From a checkpoint of a small transformer trained on Wikipedia.
Size: 10 layers, width 640, 10 heads of 64, vocabulary 16384, 100M parameters.
Training: a variant of Muon for these matrices, 5004 steps.
Each number is 128 + 32 x the weight over its row's rms, rounded and kept within 0 to 255. Layers, rows and columns count from 0. Numbers have three digits each. The size before them is the row's rms in percent of the matrix's.

# up: layer 3 MLP up, 1728x640, rms 0.0581, rows 190-244, columns 400-479
# down: layer 3 MLP down (transposed), 1728x640, rms 0.0554, rows 190-243, columns 400-479
# gate: layer 3 MLP gate, 1728x640, rms 0.055, rows 191-244, columns 400-479
up190 101:114109135132152141144110106151094109140180155200147154090135151116167098129076085168114138082105134111122155107161142156127128078148136082152171127142127084136175104157167133155156156092179124172173101185116112136156120127122105107155061128
down190 110:110138103097149205116131063164067162139210162154088121120146150153161120127119160101164168146181088126114149101111131092105103157102065148119131084162107164130167076128129152095097150157129079134136143166145133122146142086158088121099103106
gate191 103:173126073177085095161124189111101153081141114067141102108081129141109140149178161138170108072147135148160088133123119151092156107193129173114106115100149069146109179143152161092127113107217096131146074138161212132145146147162126116134091097
up191 112:104174159084139138100167095159149101152135178122142116104146167165121126060100131143133117191170089074088123102138176133145127132030136151144144081127133143107158096093113105160107179110077091059114153108134120099097216156105149191202134122
down191 104:224103126097112133182124111150167088119130125095084173083093091113128093142144120093120130129053146159138101101161128137117089134116166147138139117074099114117143170101131132084137158132121101078123102129175148107077190165114117153164114135
gate192 096:070119114135175147098104170137124151168114104108067106155160147107128121140073146169137116146209141159133094187146164078157115174094080125130083166124115128123165083061134142170185176124123103165150082153140189189114166082175141160159104154
up192 090:097173141107083090129104118178128147088117194107166146111131157148167214153063089122133071100169147158109059175162119086111117174144108126047111161135166141135117124080185137081119104115138161134148133150119146103161153112137145145141155113
down192 095:080160079121097104133144125162124075095111135121036159147085165109092176129139138119123108125199115177115108131065096123079129133073129093104141091139098136145112119150140099097107116054149157135148139136093134168176111146159133168036125147
gate193 091:155119115152141151163162070164077160104120145113160193149132206191140104150135181122146100141192098156133124113143125165159071143113125079134090157127083138144172087159115160116124138168082149178147081105114091065169135164129173165158129161
up193 097:132154168049121092152104081097162164102083149137179096163111127121192038166170104170140152171122125091147147150115111160130144101135107128114008095098094087179159163119135105174080095143163124155157125107064103111105119105158115119115129184
down193 092:164045059153124157142150172125129145174089183115062152094150106153125160143197111110124100113135141121114136112122199085104164177151204130082120127154146092133128130122162109132176113105129136111112116109115111121162143147121112128201142125
gate194 097:117147157123116145133123127113180170133198105031154132143119161055065071144159113153081123155128148099125141124152088156120161113099115119102144110138154130097102083153086139131152083153063113132145120114177091129111079081126136139151135116
up194 095:117156158135098124118130121122132158164053089134160143093140118145108070140148175127116183132097197175145093148147122167087117126189104102143125175125056134161110127148169139135163158213178117136066172140132125115121165170094113117121091192
down194 094:098146107111174162098136153120101157129186047111083137122147126175087108124196176185076123222095089113084173115136042112097110154145174200122159152152174180137119091123124080141107061152145134157140152110128121072183122097155121160177109165
gate195 096:169156134116133144169060108082117156160176076192121106056095145102161101112125180107031128141071194164164124128110107112094165180166102081099131066103142126131137188133093117120083072132156095122129136145150100145126070135148134128105118148
up195 097:158113119091188131141088145175185106036105125097147198129087018121136155111084163093173165155144103097112172096100137085155120147106117061168146137108150179120134111103161142152107160182153093131137090161148139079164162174122098180136109109
down195 095:112131126155106192107174173129189103175112047106099096190078155097096116096137129126114149135078131107171128139132132115102129169119131106139093133087104165137145177115071179151178114165139091145129169127111149202076157147166164079116146157
gate196 106:169151120158094071105153137184122027163078146131170108120137113134175142037155151108177151102124078161094122170147194082116107125147092108162132097140124157116108091131161102155141172101154119181132196108103121116137070126195158094149121110
up196 102:103113209169091119181113126168144104067141126159207090124140106137116119158116157163085131175140133154139112125144133134120125155133067090096118097127165158107114174110110126117104088133076165149122140085154151115109163118087201132140082168
down196 100:155062146115152137125098169155119146102144158163142121083132128164112155127152150162157128136110140084148142111113150118145160105153136119105127116154089080164210160089135141173111141162086184128115071155179206149081160127026161096125131131
gate197 102:115131116159128120091153124096112171152072158094122170174116120040138206089131133113090157145155124106127117079108151210126147112106125120151100125088112131123196116106100106128141122127096083174093147109151148120078089150157123136137144196
up197 105:159106133148148140131101144055110115115160118110130136132129106120145132151151097121133155147120135149162117098135110135171111123155164058193063129157132121165106124066161126111154098060135093109109120115125118147091137095152121138140113092
down197 102:119118120140170155136075202060127141084121104084124171129140180162104116198151167126157142127186127141158175150113169169219116127140121054170076155187112104144109124111126189128175166168117097150159074105115081136157085075162152156146086075
gate198 106:147122111145111136161079169184149090124123125199112076145157169080124148121089063079160143103116091126085143078081119155147143087063135110109100110097124169154104124080053122191072078129194193181085149145117140097084096187105113171144123114
up198 098:037163090176131149119092199115087150072067103167134162125177134099132155107112132147097115122136109154126147141165144083096151134152142071084106130155095150167118083128160134133226130165107127203099129133172120162115141129108145146087070106
down198 104:119158159047145081112132129129120082192156168133073187045106178160104129091156090118078131132151102116144166193151164097116109124189118143149099112112151135068160131127112126099151203099144058184163196176083120123124133145113076127133155109
gate199 104:124141128181148111185104121128130170099150099129139123113118101094124111088070123094108103128127133075188142176092104086066197094071186147138120125061105125157206116123124159133168136114128102122103184101081076123122225138119120096175182086
up199 099:157162122164154151086140121133063210168134150084098111136109174117133116053154115092130131137121150117130161140152169168213103131132204193105174150189168167091069092118127111103114106145097145150109150103098104117149121131086107103070139165
down199 094:137071153127130141115186126133116156127116107140113139133134103131167112097116155132195134124122093162148127153140165136134080082137105089102117083194128117118148109084203031117182102101171118128122083173128124119187140167148153185106143148
gate200 094:115150152129105067077182125120142110075140116155093101170142112113179102066098159065105076072152162119142085179147136084099137109129162068106132138100115147151136115156129133167094136129156107073189142137134124132141175093175075122121120062
up200 097:127122147095155185169131104127155131132154161108100132103168081112135116118125178108136116078071107124097120159072147148115157155170142208128125104165137105150122168170094144127041124138100134108147140126098110080166141099116189090112156132
down200 094:141133071203194090154159152144092087185118151095167105121143141114126116114127153148122131119122204142135143138131135131072100091163130098107073104098142122161153067109109158180129126137151141097175186094167211151127090115099136132149164148
gate201 101:107109119145115158117179198173132094117113072178121131135147084147065116105193155128066141154193125069141111146113148093104096084047124194102145135132114134179132106085102099150076084128143150116124148214130087069120140130140180157119186180
up201 099:120112050117119190160113150130155130142091195146094104082128148126137135113168058153104092100117160128131082046196086126135065146132059090057197137111157154149122119108034105162128161126103146132123060160134160076148163132176139114170119120
down201 099:133118138178067181115192158133097059087129081148135140153142126133142168179133117084164136162112134150177200138081174145126175101108149144113144133091148157191137097078142113104117123142133136102093123136115137103063144115111147176118151098
gate202 094:107129189170138166156091112129058165051103101071111101141156152118147142124144165107113142113130148149139153142158111216116101113123161145148154139129155127162132082078128073158119100112142046082115012111138193120095198169140177144144116088
up202 091:146142170067143184189107097116117122139177065134143101128044091183169130160153114096105099119129144139097137091172095137081134155129207166113096142166137142082118132071105140150114119110133086157127158095073081155156144151168117127127071060
down202 095:125112114110133149163169161137158125160166134205148161136108171165094086157063112048169164129098107215152115133115100134195180140133158151090122120178091129169147164147127163141122138125139137110162195112079126136112133121111106032153035184
gate203 090:138143083135152108122094175098114204162132133118116171125131127148120135036096104161064129168089143191121129140157066120154129118190115104103129087098178146150141136117125127119137165149185152120132150091121152139142179216195152163139141124
up203 094:160142146178099146131147082093065176135167131140085139065086176105139188118112126111125170157088070154099197149112159131107131120156093164073075059074117119140094157167166203104100118139143154148151136091111139112087174092132154104108136130
down203 092:134132056134173106102132129129159117115085114125143093165118126109155184115125171089144115137166124139114155069124131107187076132122165148115142127153123163153140109113105129098149183098097109100126182109163090125174145123107181139138142145
gate204 096:161117145121164174146180076163104118113161109122089101153125102119128180112119147134145147132153144116088225162113121127142154125149115085133100127109126133123122119081164125124130128144192149151108111131115147165114103175129091160154116044
up204 091:184087070125115140131125136179137187161099115125133125158164107129149157150127159104132187159117114084071145123108159103128146054145115181163137182159163165077169138120214153151131122099140076095111150110169068159098075130196148129184105055
down204 094:147189169112168153104125123149164112165110147119112150135125081086135102102120156119144134139078148111132144140091134089154190097118095096152117117212134139099076137067114090101165169121116118136122129099080154048116110116153125077161102162
gate205 104:067143159109124125128062077104132105107138083128143144152159107157151149123081146140129112092096173116200093128095121139116159189115128149187143206152079115116114146206139067121200142078169081132149144139094150153162120163140116058099126211
up205 108:104159082124102125155167099122122130117095086103144094176152139167113159171047142134108152091178150126164146108057102095077124101143163103142154115104137140096162136192153115154123153110077155152146129142104140111147125104132121050151193135
down205 110:187159106085168165117151099120070131161077086172137110164150167082187139129101143105131100180116202045151140111126096152162149143103105123184186109153134098184162118164163077116127103092091057096122116100131150106154167104127187099154146188
gate206 102:091199082182107125133197170094142151130103113152152114125099111181118111121122178063059121053156157086166117129148095161097172127101135125120061104123130157124129111105140090119153106110103122125126119061105145136128102147129119116154135090
up206 109:134138105132182080157105165111118134157077101147158122057130143107073078093156148104103066114110060139088161155047129123151074090012124155083150154176093104130095189166063126085117177177141105146108174128142129131104134136161168123085098157
down206 102:138068173124188159150124116125110144139128128143150168137112160089111136169139117138131154099100090152101105122104191150176117126138180140098167127192180091159029154139123154145189140136101146137134128120121161157176084138173130128172147193
gate207 098:125143115128170137129108194106151104145150090160121124143077135132156149069092183089170109145120085110149066150131121180126083096117075154141084131217201089185149099107137158137108084121120131120130123167116135125136178112135060150142103115
up207 096:109076074117120156095111073122115113111164119096124057062087155162124126115113139120056155061129131104122175180068181115071178105152112079129117104207147096098136173124114107127143086156110138131164093102117089179133099149083105129144073124
down207 096:142121102120114153114175105122149109139097138163167091139098168193123125086037108088127162146156102114127102183194124106066096146138165104113181095081133101121114121162165122152156184176097100127169117099099157131067141125175133146191094154
gate208 101:129123173167141133140099140150155125137125131128125141128100147071122091226150172087123165100130188096165162091114129027102165157126096123142106074117148117114138091105067164105150135121149130117116123082176134166186148127122090099105110124
up208 099:151183108162118114192118059139100139102117115068152080109151205157201147047138114092059148126103142088153122163153150098093115149114070092089153174134129169103184129098118115158117147152096079122148154137109114084161199147170104125146003113
down208 095:101193130134090168195139123125117175086098086128137167107105158151139116117165111106129205184155154114152140111151113177129078149104133075150046187161124182114073162161143118096164090097115131145147157125146132135109127100110204101111138129
gate209 085:117160128210115134117156130100135186078096130174103129190130136145136101133113068136158153142139132124086163172099121107124102087125145116121141116108107161140150191154120135094134078106187188115133128090175151125157134119184123082088099093
up209 090:109105159091097134135068128142121176091136107157158120156150127064125143139097097161110103138146122118096108109132128111121154162116138168141099051142144143110159132104133111116146078115107117107114126086119080178145135150152112125092134116
down209 091:161137131166175147119110128147191042143112150090126143096146117103172133028148173159138139055079121136110150164185144124140125152141212146188144133113198159146103099138169094180151137093180078140109126132078118181122099072102134100162106144
gate210 100:127120118145175100066193140162087100107126195165064083169118184097103166132164113133146141072177175142167119168144136089098134107115133087080109136137131122092169116124127148115147143112131145111126089087153144125240093100140084136073108110
up210 097:124218166163108164099112122095040125121136169177151085216180131151095061124098147141098163136100093094168171197128140148115129141113086156164059027130143161113124151175112152170054145124123117201077161145091108120137079125181128150165139106
down210 106:106163062135119071136171175107142137111112112120114128157133112153125102137164136158128136117155105138180160117068110152122095144119114132118194150142137127179146141175095148126150118154123160080132133138116215117119097138085138142137063134
gate211 090:131157099152142132130093074144116122114099226121066117146156128165145139129074089115118159103149178152100098123133167168103126152147141180184101119100114114136158177117137089135175111093131109172102081091090136127072105165082159117106144109
up211 094:132179145072179112182118161112153131131145113084121151114150122152167131111125130114131166119142095092120127145134114140148075124133126137192112104163109093127105137182152139160097175114180135124155105112118174099166133108119168191124149139
down211 092:136136119089129192074105164121154151121110146110182156131146084097184156157100129131143137147110135122089131160127055125118066111114102124158111140171177146151112121115142197091111094132109104136107111156100184104136130115171048068138128140
gate212 094:122125112126079135134131144091112131148107149172111080087146060087112079151071114108171189100131085116137092139120085143189109091080166101161143098099172119152137169168122134107147102134116173146184141093172169178204102052181120136173108030
up212 091:140104152173192072100106109089075157163179135074108080161115143129118104098132140148113107139133150114159082148117028107125178159036169158091068143134125146148092169103068131150156099199105172096101155166142152140047117113119118095090154113
down212 099:046153109092118126090111148180076142109063149161161127131134101138157154132134123179024172121149103137119176138158127093133144162129062120140169126138120111132153116087146146140110091094026160133101167093137107101125088128099111132137147136
gate213 100:126141069121124123103103146096118127173174120092156231148143174136080113105132106117185135135141111142107119102049127145091121157111123108120074146111089128126110142131145118114122132141134102072211095143147170133067083144094105136149079121
up213 101:125161098173105133085200119119090105154115096211128138144130112170106130161126069166162115139166161101089126140149112163093134108123163118075084087124176182103137136137132112158176119113140143175119113110125151171124138087122159065131142170
down213 097:080177123163160089112130166179121105160110169114113128122129166126144162120123202154140103180122122107112159171114082173119089108139098117157141193143154127146113149081149127148131123145140129146137175108143161160101094110116129179084216073
gate214 085:129104112093130182182148120128048172116163108138101093167109123137126152106143137126129138124120082175130144120119122166114089140148181125079141119090162090114140092146148102118090118147120220160151127171112094157061090068145144113132025104
up214 090:151086130123132214177120133093145200146080170139181132132161147126080136139124112104115077192221107138148181135103149164201080088107174095115141160175155157151152113059083140161115119110113137133143137149080091105150138130109146074118111132
down214 094:185164142149115171096130131108127186123125134101127089103098143143112143122108100128201111152102112116158114132140124129073132126136126087128107101133106128139132139129131124103203064180120136101142111133130147107099056132126134112077131112
gate215 102:122128126163103141198145130128112120074143143123147128198115204145149075117141112117077126069168122085081207109137082075118065146117113104116094083109122109114158100139137171137141132159109131112169113099138157138127137126168074167147125155
up215 101:181090133151128154086141127131153140132120103156090093137122120118158181109066181170128137133115117102038069042163157142149114169108112146128089084123140088175153105131084132183159157130127163056168127044121141173119161164077150139123159117
down215 103:148094127121160159175101155122150081131153109132086107136198128180136071176124113138104150131093178086154142144185131144059053122114104088116135113089120140100104113134144142134098166121113088074131133147148140150164180157105095159128138151
gate216 110:073101134085128107130066154191153081175078161164111191119122115159138112107172055112098124114108121142134139114106172157125186067080070103111125153107085150078083122129127133133171165159141099129144131156093140089132126122139147049144129117
up216 105:157105177144141068118191171129172156132135139147156129100120140131064100140124138130128153140086078166147101108193086168162137154125168146063120131141151126128095086121162206130142118085152107076125083129129197101124153176097068130160046085
down216 103:116132152111094110174170138106141098157117159119122134132152121064084117211151174141167177174080087094145174157130103099128106146032189108096082144123138130124122139087181206112118066152045119123109103186156128150156118123131082130119164140
gate217 126:188136147175091102148168121089103151138143218143104102131079138065182113129150102152053091160120115100116121119109130157107127194149192118146123143133167143199089165185121147167137139077094120136190111175122155114118103116126142106132110144
up217 119:107106133119107134128099072077148148129148091061131116101153134154086131099174132085149195122101099128139106142162158119109141062110136132081193119126118123099154107140084100084166121161136153120163085065144110124107142160146122137073150119
down217 087:149141162175136106128152163131087127136092224168119127134136153101156164189107141135164078116121124091148190114100137120168102140134168087138103146113156130185087131184156132166124104105040091107152165163105142198170076144111124134148098146
gate218 109:151097162118063102146140136152177176162123137116156095090089088167144128132150126130139149080168153104129202164093150129168125158028163098151136169114115142143126131111150137141171124191162122106122159087145168174075133118135109112130148107
up218 112:179143174178142140177079127136125120088108074142124173115082188185148114137155151181152157160159096158123176121121118067164126158096201070162152114166255118125197130085113125124152140133098069128162081110138082134074107122142093141147124163
down218 114:158117164152101162147152110095097188186134183096107131139173149179111101120149148165122142165149166171108151093163194092069087157173153076113132087166120175101125149073159083152165165155047134150136072162117202168098177174088091107119090181
gate219 099:141107136176115109094148085086122166095145126124195078132163173118100148160106119075193129088172069087129144155105143164126131151135083123100119140105149172094137165113157077182105128121139101107140131179085091126117127176113106135127124121
up219 091:115116161149141183165124107120108116093172188116106041119144115165142150147143156108190078131170158097099195111083167141129147111092125125137154128140152143063156066108151051163123133112191191124100100162095046083174108143133127197109088153
down219 102:149107172189117140133167153097148107096111118179155148083131114157117140135113160086138169131178096147071197123121158143080139107103158182143111133136169093157147130114127116126161125170149157187171135091126106129209147163112086119076180112
gate220 087:125101122113152174100117085185140105148098227114120152142093154141121183135129135158087134156169092142142072086149156123115119129083062147128174160061148181145132102138171095156154113145132118127138099130104187155155111084109054120154134123
up220 082:165125109178114108107135069107107123150134143115146103078168154151127132161108158129078155147125120165080126122146168096212141163099091112141127163141146105108127176142159164118143119066167110167091107098157079150119126098153127067046229132
down220 087:129093114123154113164159168111107086110104108141179106162123132096142137139140108098156138125130094183164117103096194111145145124090114080064128093142142127065123167142147192031117120111087134079100122169182119166144122151078171111088156095
gate221 098:108138118125107116141072149139156128112086164132131085064118113168054186177155111181200097137104126068157142202094074221171127191155071131085147133121139097176207108116170071143161086154051127171073119171180134114140164101070137089135058121
up221 101:122127167130183170156137127187131137143106121111127121099120171058122078141139099156133077146132134086159140118143133062072162137136143144146116160145104147109119139102093180099033118095157130163056150169109105098161109124104155118115151140
down221 099:111152169150190173090169132141151148170165146103112081125103176165083126161111149110127118186117084123159136091142164140113090089068197145153099138144193132065127124099068154114115145120141142120132137120131100119166136169126196179108144133
gate222 097:142148174160178073148055083147126134117144133139081111158112148101126148113116146230145127137058093140094188134161135115123156123143138154114088126096089054153131101130147078126140150148154154197167139106136124086133124099139132187224128094
up222 098:091104060134121124149186115163129077166170092121137149082058162122095154098137134164124097058079148070105154145120084111091132131208112094140095142100101145153146169106203128110144117174185081140098110104173223147133092121088094196160100134
down222 099:075060157143063149201120078179142026111142093068118111111152180054105082119182167156097123129125131107151182094170105072136152055136121154139072140146147149146120113112144106080157109127091143166135113095120118107183123120099127189159070090
gate223 106:117135103133160104168196104173156159136157101116144108080146099079115128097124116124165110083162184156120151143105129100190147171112128112185128156078093140166108145126093106127086077132104144088135142149097132141184131161110070171100143143
up223 109:128108128128117135102108197127155117127083093154158129119206156153090207175149152154146158135154127177151108077129144120178144163098111137150133129149143154163158128125126133134139137204117182139161129059130142182162138157116085143172107138
down223 101:148094154082119103154172106100103147112104135106184144088143142125128136133130107152130157117134206082169171142096144112149112153152073136146090183107127118142131178212142117151106114159158104070122090116150121122183116163085140113118147155
gate224 100:109115128136133082088118087123086190146166184108134099130097167198139153161133108096103103127146137168122146138079092116131082130118108141092170124132168120100148115155115093192150094111065122156093178155092116160095109099079101082129165121
up224 098:128125160085081111118135090163118144144146131142151120139122099107174083123076126104045081122129141139156106121136115163101148169159204141165124158101153126108084090132062062130144163136136072083125166085122109118138144154142136091125136120
down224 095:093097158108082107147107123102116121141099168189097112132082033087160144121140146106082133210175115148138169128110144086085093194153178111161117178144141083092176111176146083147134129164169089081066172155114155131104196079078123068110145118
gate225 096:160122144097123162066125160149103167185114152133131134158198099084163203122161094148158065119025111123115153144117134092190125131153144113068108133166131127147134090149173162113160141169142129155101097117150096085119144145128149161122111188
up225 099:116137205133116123148135144100126075059150127130117119135183197131098102149122106129160133093157108094162119175125127111095148102142080135101090191145134106153128142109156175132144075158118099147068110113127113108093146160105104094107236088
down225 094:135180133130156109172143154124076104054173106131103098150093124158151083132127114088123134116042137148079154195124161171136140143084098095146101148191092146091139122179115142181115169121161140047152139110131140088108147154144089132134141105
gate226 095:092117059137093084120173171107110099169072102123129102107152103166125094058148130208153186140147176163179094143194188136170173102189135094100093174156068171174125134111162145110126171191162152118143050150092137052104125141157058096129117087
up226 087:165097116090114104116078100138093128125100103138100118130088102101140167155115159100172109104096140101093211151117119137106101138093123131153133072135133108118165092135131114143122095109101169128099215103144118179099123134175168162174173170
down226 099:084152134137150173101094105123117109082164110130147134100123176101146115160108082129158051088109172087130180155160108124092140156137164010122173133127150118126216147127038104174124097113099134161118130108133108203161064168097118187187147075
gate227 093:139102129111091144156166145130135097113153106160147080179142197188153082148156139153162121176154161138154170135138123177127124119104221128123110107133174119092127145136097117144000121091164141160135158127124123148094128118087216093115090106
up227 100:131097167133102170141133185166105165167137103093173114104104133205126119172116093152150082138155153149184148116088134162142128074143090120158156139094128105173149073117157141123146056095136155099151069114088103134134127119156100144107119119
down227 102:090143212215202148179143107147080158150102129092129108084135094091147101133150130173082162166159126083134100143096143113093121118111148129210165151138143125181162137135116171114178110107137151085107077105056108186056093107143131159124147136
gate228 097:094176160091132128153087142120105185083125113117072127117113162080094124096191164108164161087123127094181142127112134098098123140157117117074158080106150125133146100060096088125114118089108129093062166136108090148133136083108038093088150185
up228 103:154184118175093150117092139141086138124069134155133180125132079129162151131139086119046141143102125129096123112135147096100163179138130099113073125119062131150111088121103196125146105108115109137136096122161099098119121145099167139147169128
down228 098:130179108148080119135114125175130108153111074137110193119081093106129127136130113126144147180135132141102154113137131124106128109129091130083139108097083123167111158170126177153113110102124153128140077098166118113116116140054167097160102126
gate229 093:105189093187136138168077038099101052074092167134070101137109164137150107136149086121163120176109118109125091141076126117105091114126085119142160112187140137137183117140143117105165133207148120115158096101131120162131091106136162096098096141
up229 094:094190154110123143115189153172208125094168110132029076127130125138095163139138117102142145104135078171127122163117174182082127112161111145134155152190195149132124174133169176063195156146167167103092116086124114122154140142151171132100146145
down229 099:171046108177120141084121129139160113135097116132149123088134141125130133152127159137140041140128086162128125195176186125129178177115117169189152145146100097109136106111118156100143155134065182138128134178194129208101119160158127135171155166
gate230 094:121130149070162119128161109165136074092114164101177088123125110109147158160131102135179111105134120154160150135128168120178109131071156166110187122135150092060113114123108174077063140179131167117158111168129066119132102143111119165152167114
up230 096:121133095129163137160135144085154087129123101102178118138148109110153108110222109150127151120095130118186143119088167128053170095140171170147124120128117160108196078102144117129182105070093073086100145150199147109150101194176117101150106156
down230 097:138157158071118192107097110101175107158145047105080094152132105129126078133091119108063145166173137158150152137164129110105173123134157112154111098151148169104143092069141200107129158128116104121060146132119095138135098126078110123105127119
gate231 097:143135151144190098170085137117161104091211159114123183138218158112128166079135084173178083132164091097165154151066135121111128137101106140101120138146097163186122115130082097179109080142133085158149071118090135122128091179125136190140116124
up231 092:105124087131137139162116143122153124127133110062176134130085150142147180105119145098179102154168100086169132136147125100090157086122081103058113145124133143189150161137146124100119077131109144158133128126133127195120142109142116168132097083
down231 088:161129114123135159082145123103138094085176132110160156135119177183114079107173108121178125128112155129115142170090177136152081100123163126062162116083063086109095123148161103130112084115146105105140097104086135171097063134148147165105101109
gate232 095:142132134113142151081170152085165150141102116076098219141104145144184078155099131165117161144122104145090156146072183121203181122137113110035120115122106150164106103143161200150126091085158144138108133139100130119136165103153118125157155114
up232 097:092107130163127083133109122160179156109136123152146154147131117144122180100109119128146132109126111118112145125128143088135146096101144146135127205125138155131078132139136140115140118172132073141142118093134092151181182184127136075051158149
down232 098:115168135093124085132134136154127124077123112114148158154148147081169126150141148088108116181188112111183136131099118119126098084150089127137124128120157151096068098118157106143151165140070114115065084104108142157160131087140168134200147121
gate233 100:115208081149117129092139093128189119115136188144121159103123117118085132154094099141111115156130161157163122159209086198095159120105120116156122127099120136118140094116083115110160143111095148189120107134172095137136155087158159205125125109
up233 104:140062088143100146071119155142156146115110137122137147130142180164087152150194112120127175164116125125122104132082102152102111144164154118141104152083169104118123125103140070178076075073144169097110113151126164155172126074113165138154192179
down233 098:109136083069141137095127143133115105101150159222163073149101030117092120111148121166166160163131096144129145108146190114128096084116150113155164126108129158071137133130148153177043148095162135176148128151136133124104142123108119130163152119
gate234 104:143123161185110065170135170042136110137142066085146091150156038141157120101119115169161169147132094081130153155160131151156168167150122068180079144104133122115167117051156144130119165175117129113154202096178167120106096072099141108138106126
up234 101:159121146161119140149095112150112135169122165100041188142165122159143100124055126157083148132131103119086169134125087154119094113130140067195145095158133122100182155133175078138110194128138132152123157175112077130126178167156189178088135084
down234 099:175116183114090112118126106185116160105176146158130094162087106180209140069108100141159141175137097137120070107142082147116151148147167111068072181099102113127162090068126153151118102118079139136137088152177072134115111108169099136113183154
gate235 098:106180099101140123149121123164129134190116122098088119167161090096159119125156116144129134152141066141157121162122143142108102146126158134093085091181108134174075185157178130140145147097088178144123120074133164111069200152126106168135127148
up235 105:163117107177185097086136094148137113156103091129187145127102116111211121080109176136176105086152141154177137104082155166134146159102146097098091091187207133155157154088112135149089077148108166106103099152142150155203198149151048111103151056
down235 102:108189118127153181180176149089119128128120138207137154154135112130120136131191087126134142147131141118108149205112083175171149133099112144122185095129104160155115081105121073074135125134163116081157152147155114112179088155152140158216079117
gate236 117:102093091131164080109106109143094184178161102124132164124111054098098099098151155112111074103052085062130163122134117125163149154117142154140144158137100133118163112128147175113162126130143145155157088101118114095130102101122115140197104115
up236 111:164150172126143186110194175143121132140110140111124177152142115124138142077125125179092182189167131181155173127124106154126132158172104126117126145160131135109157157096131102147152117118136132063129145143109119117140123105109143086127109130
down236 104:124153123098152133055127125135139160160105115169115161065101194142147131097101095121153116135156139059172149107144125109131137139101115143125134173160112139156080195137163102126163148037102076096096128148074076177169107156139098096168116109
gate237 097:116141175128142138174192108114121116132107120159055124129102159161143058107210139065079141163150126145141072073133079108125084125099104125123099138144201181131137178097107166084124128154146119160113089149123093147171115121144124149119108087
up237 105:064107159150102120134122124125120165093117081121130163138155137166094163120107093097095126140170093122170153182089150124156146083121090173115158104169128130145184116122121144147194173103135158119107160134115140186144118157140109137114135142
down237 088:171131134130173128136169050130133180123065176114119091061120105157128057114168119114134155141193134157086066092132170142105116179142110159126128121128108144141080153127092129093093142089103080122115150117112065209077227163148130080184139164
gate238 096:109117193120121142195113117112135080099161131117120055115156088077084091169102072145155152177160123111135087115129121078136124148115093180118093138054058116120146113100156128117133139167130171141097148100152143125114116121110130155102100151
up238 093:082135133143129111200126143136126116156125078129140129086105218106145152109142146065143125073131115060144151137111163159107153121106137178127184142195083078099107197150120152117109159157136090077127058107106136163130087097160119160085083089
down238 096:070145186158082130120158090185128171150137160138103113135117117108181122143124124181166155154099131168127049138145095140134137097072135153084080108165217078098126125144085081118173096089149154165150085168129186124139136109117118108139059149
gate239 100:155192142192165107127094100145119160085126122069113155145110129097139072139137111133187134172124177180071139126136165139142144137093145160109163109100121106137125146160165152127129137110174148125066114148090140130111131104141126096159102096
up239 100:138106137167089142112102126153161127107123115082115157111172078167144115137173083158144144106128094102180115151163126136132132135112183143172129170140154167135162063073140158129173133175145119060125154119190185100101094074144147148192119115
down239 100:087095111072115134122124161162080116169120173160151078201133086157164187149121136103134113096159123134089139134141121127153107157143109153165085141103135136126099150106150154127190103122125171082154135118109142103150087159098104141126186077
gate240 108:095171082106123106086132084155117074154181098150155140118129115141115141114115107133138076124121075113132157118117134140095113164119063141117094105134153141132118143173142128143128093096134104156143120147131128116110154089144115075164119135
up240 106:046171097117130105144097142090121154098110141077122091075112133095108127125111114123082092122154119089114104162074110133093091197135089088130126151145119108099176096088139139161078093085164142086065157161122136138138105134107137106134100147
down240 102:158098189149141105132125120161135099113068185090127122115121131159132091137132150188129173171133103155141103134088138120163179107085094099113152152132100091108104086105127136109144162142135141157135159093149124157140175188168182089100154094
gate241 096:102112199080094155133201208121184109129162140138138116101128148127075181165143136208147126124123066154152094140088127117159119137132144122108170150088182110147137130120150138118153137146105120102160131115145091110161095125152121158074204121
up241 093:155176140155154100134110090119136107209114141094178215142132184143155142106147166131054194126130155144092135169154092119189149179153146114123136141123119115152103143123195117134112088084099147098126129158114123103046164172056154139117155115
down241 096:143153110111126121117141162123154126156113141146123164131108136101173151146137108175092120129121102160128229050068077141130134127161102120103134192137125137128155049063171167137086136091135126068055149137150151128139163107111123144134140130
gate242 108:147135137119175134153165137107091112127094124125096141193127141167105090111113107141138091168202159141144089172100098113098133088098120134104135151118111164105090116175179130153155161091084108126168124098152082158111134165131114096120064078
up242 106:120144160162127118148160150188135175165111142192136103138148143145136108159180127149123068136075096164121121107037118140163103124142162132151095093135176152162146171134134127111155118157150110133138172135158132143105110171181088049166082140
down242 106:129108083162165128149136141072108135166038089117125138120130126121179137118213125150111092074114050145159126115103144123074130161162121140130120113102183143184121111072155207133143151118153149120114113133138114083188182143186030089125104046
gate243 098:101186130137106129122088164143142103120144166130076174165145119119088075141147123124104106125136102141108141152144091119139170207102132134110123120119164079116122098121173087190130149103199152093121119114114143081144084118122143150148106130
up243 101:137141073117092159145108177161200104076111097115131128097131126137194105162119151090112126105099165172195116130164147187157111156092113131120116087128189077137134110123094119158149097140112124102093159135200149177138153184142108121134140141
down243 095:124114100098151167171137136110130183173158145134099161093178119125179133143092115116156116141115112174089063167149126132139142148166112144121092142098147176143197141134122074112127205133079128118054214130143139144154182099109090137118121104
gate244 097:169134154124098120185152090116187116143133127078129164130144164151077155156106095061091136231164083122105109160121197135079150149124124139118153184082110123125179100137151103052096150118086120097106114120179078152108148090123109185196092162
up244 091:095154110137098140111133129086118070090103091118139144126095133121105124150159123145161101118171116131142166122084084106144103119130117167123205142071140118175169111118042126139089159137130093116202091135137177171159127129170136136124087158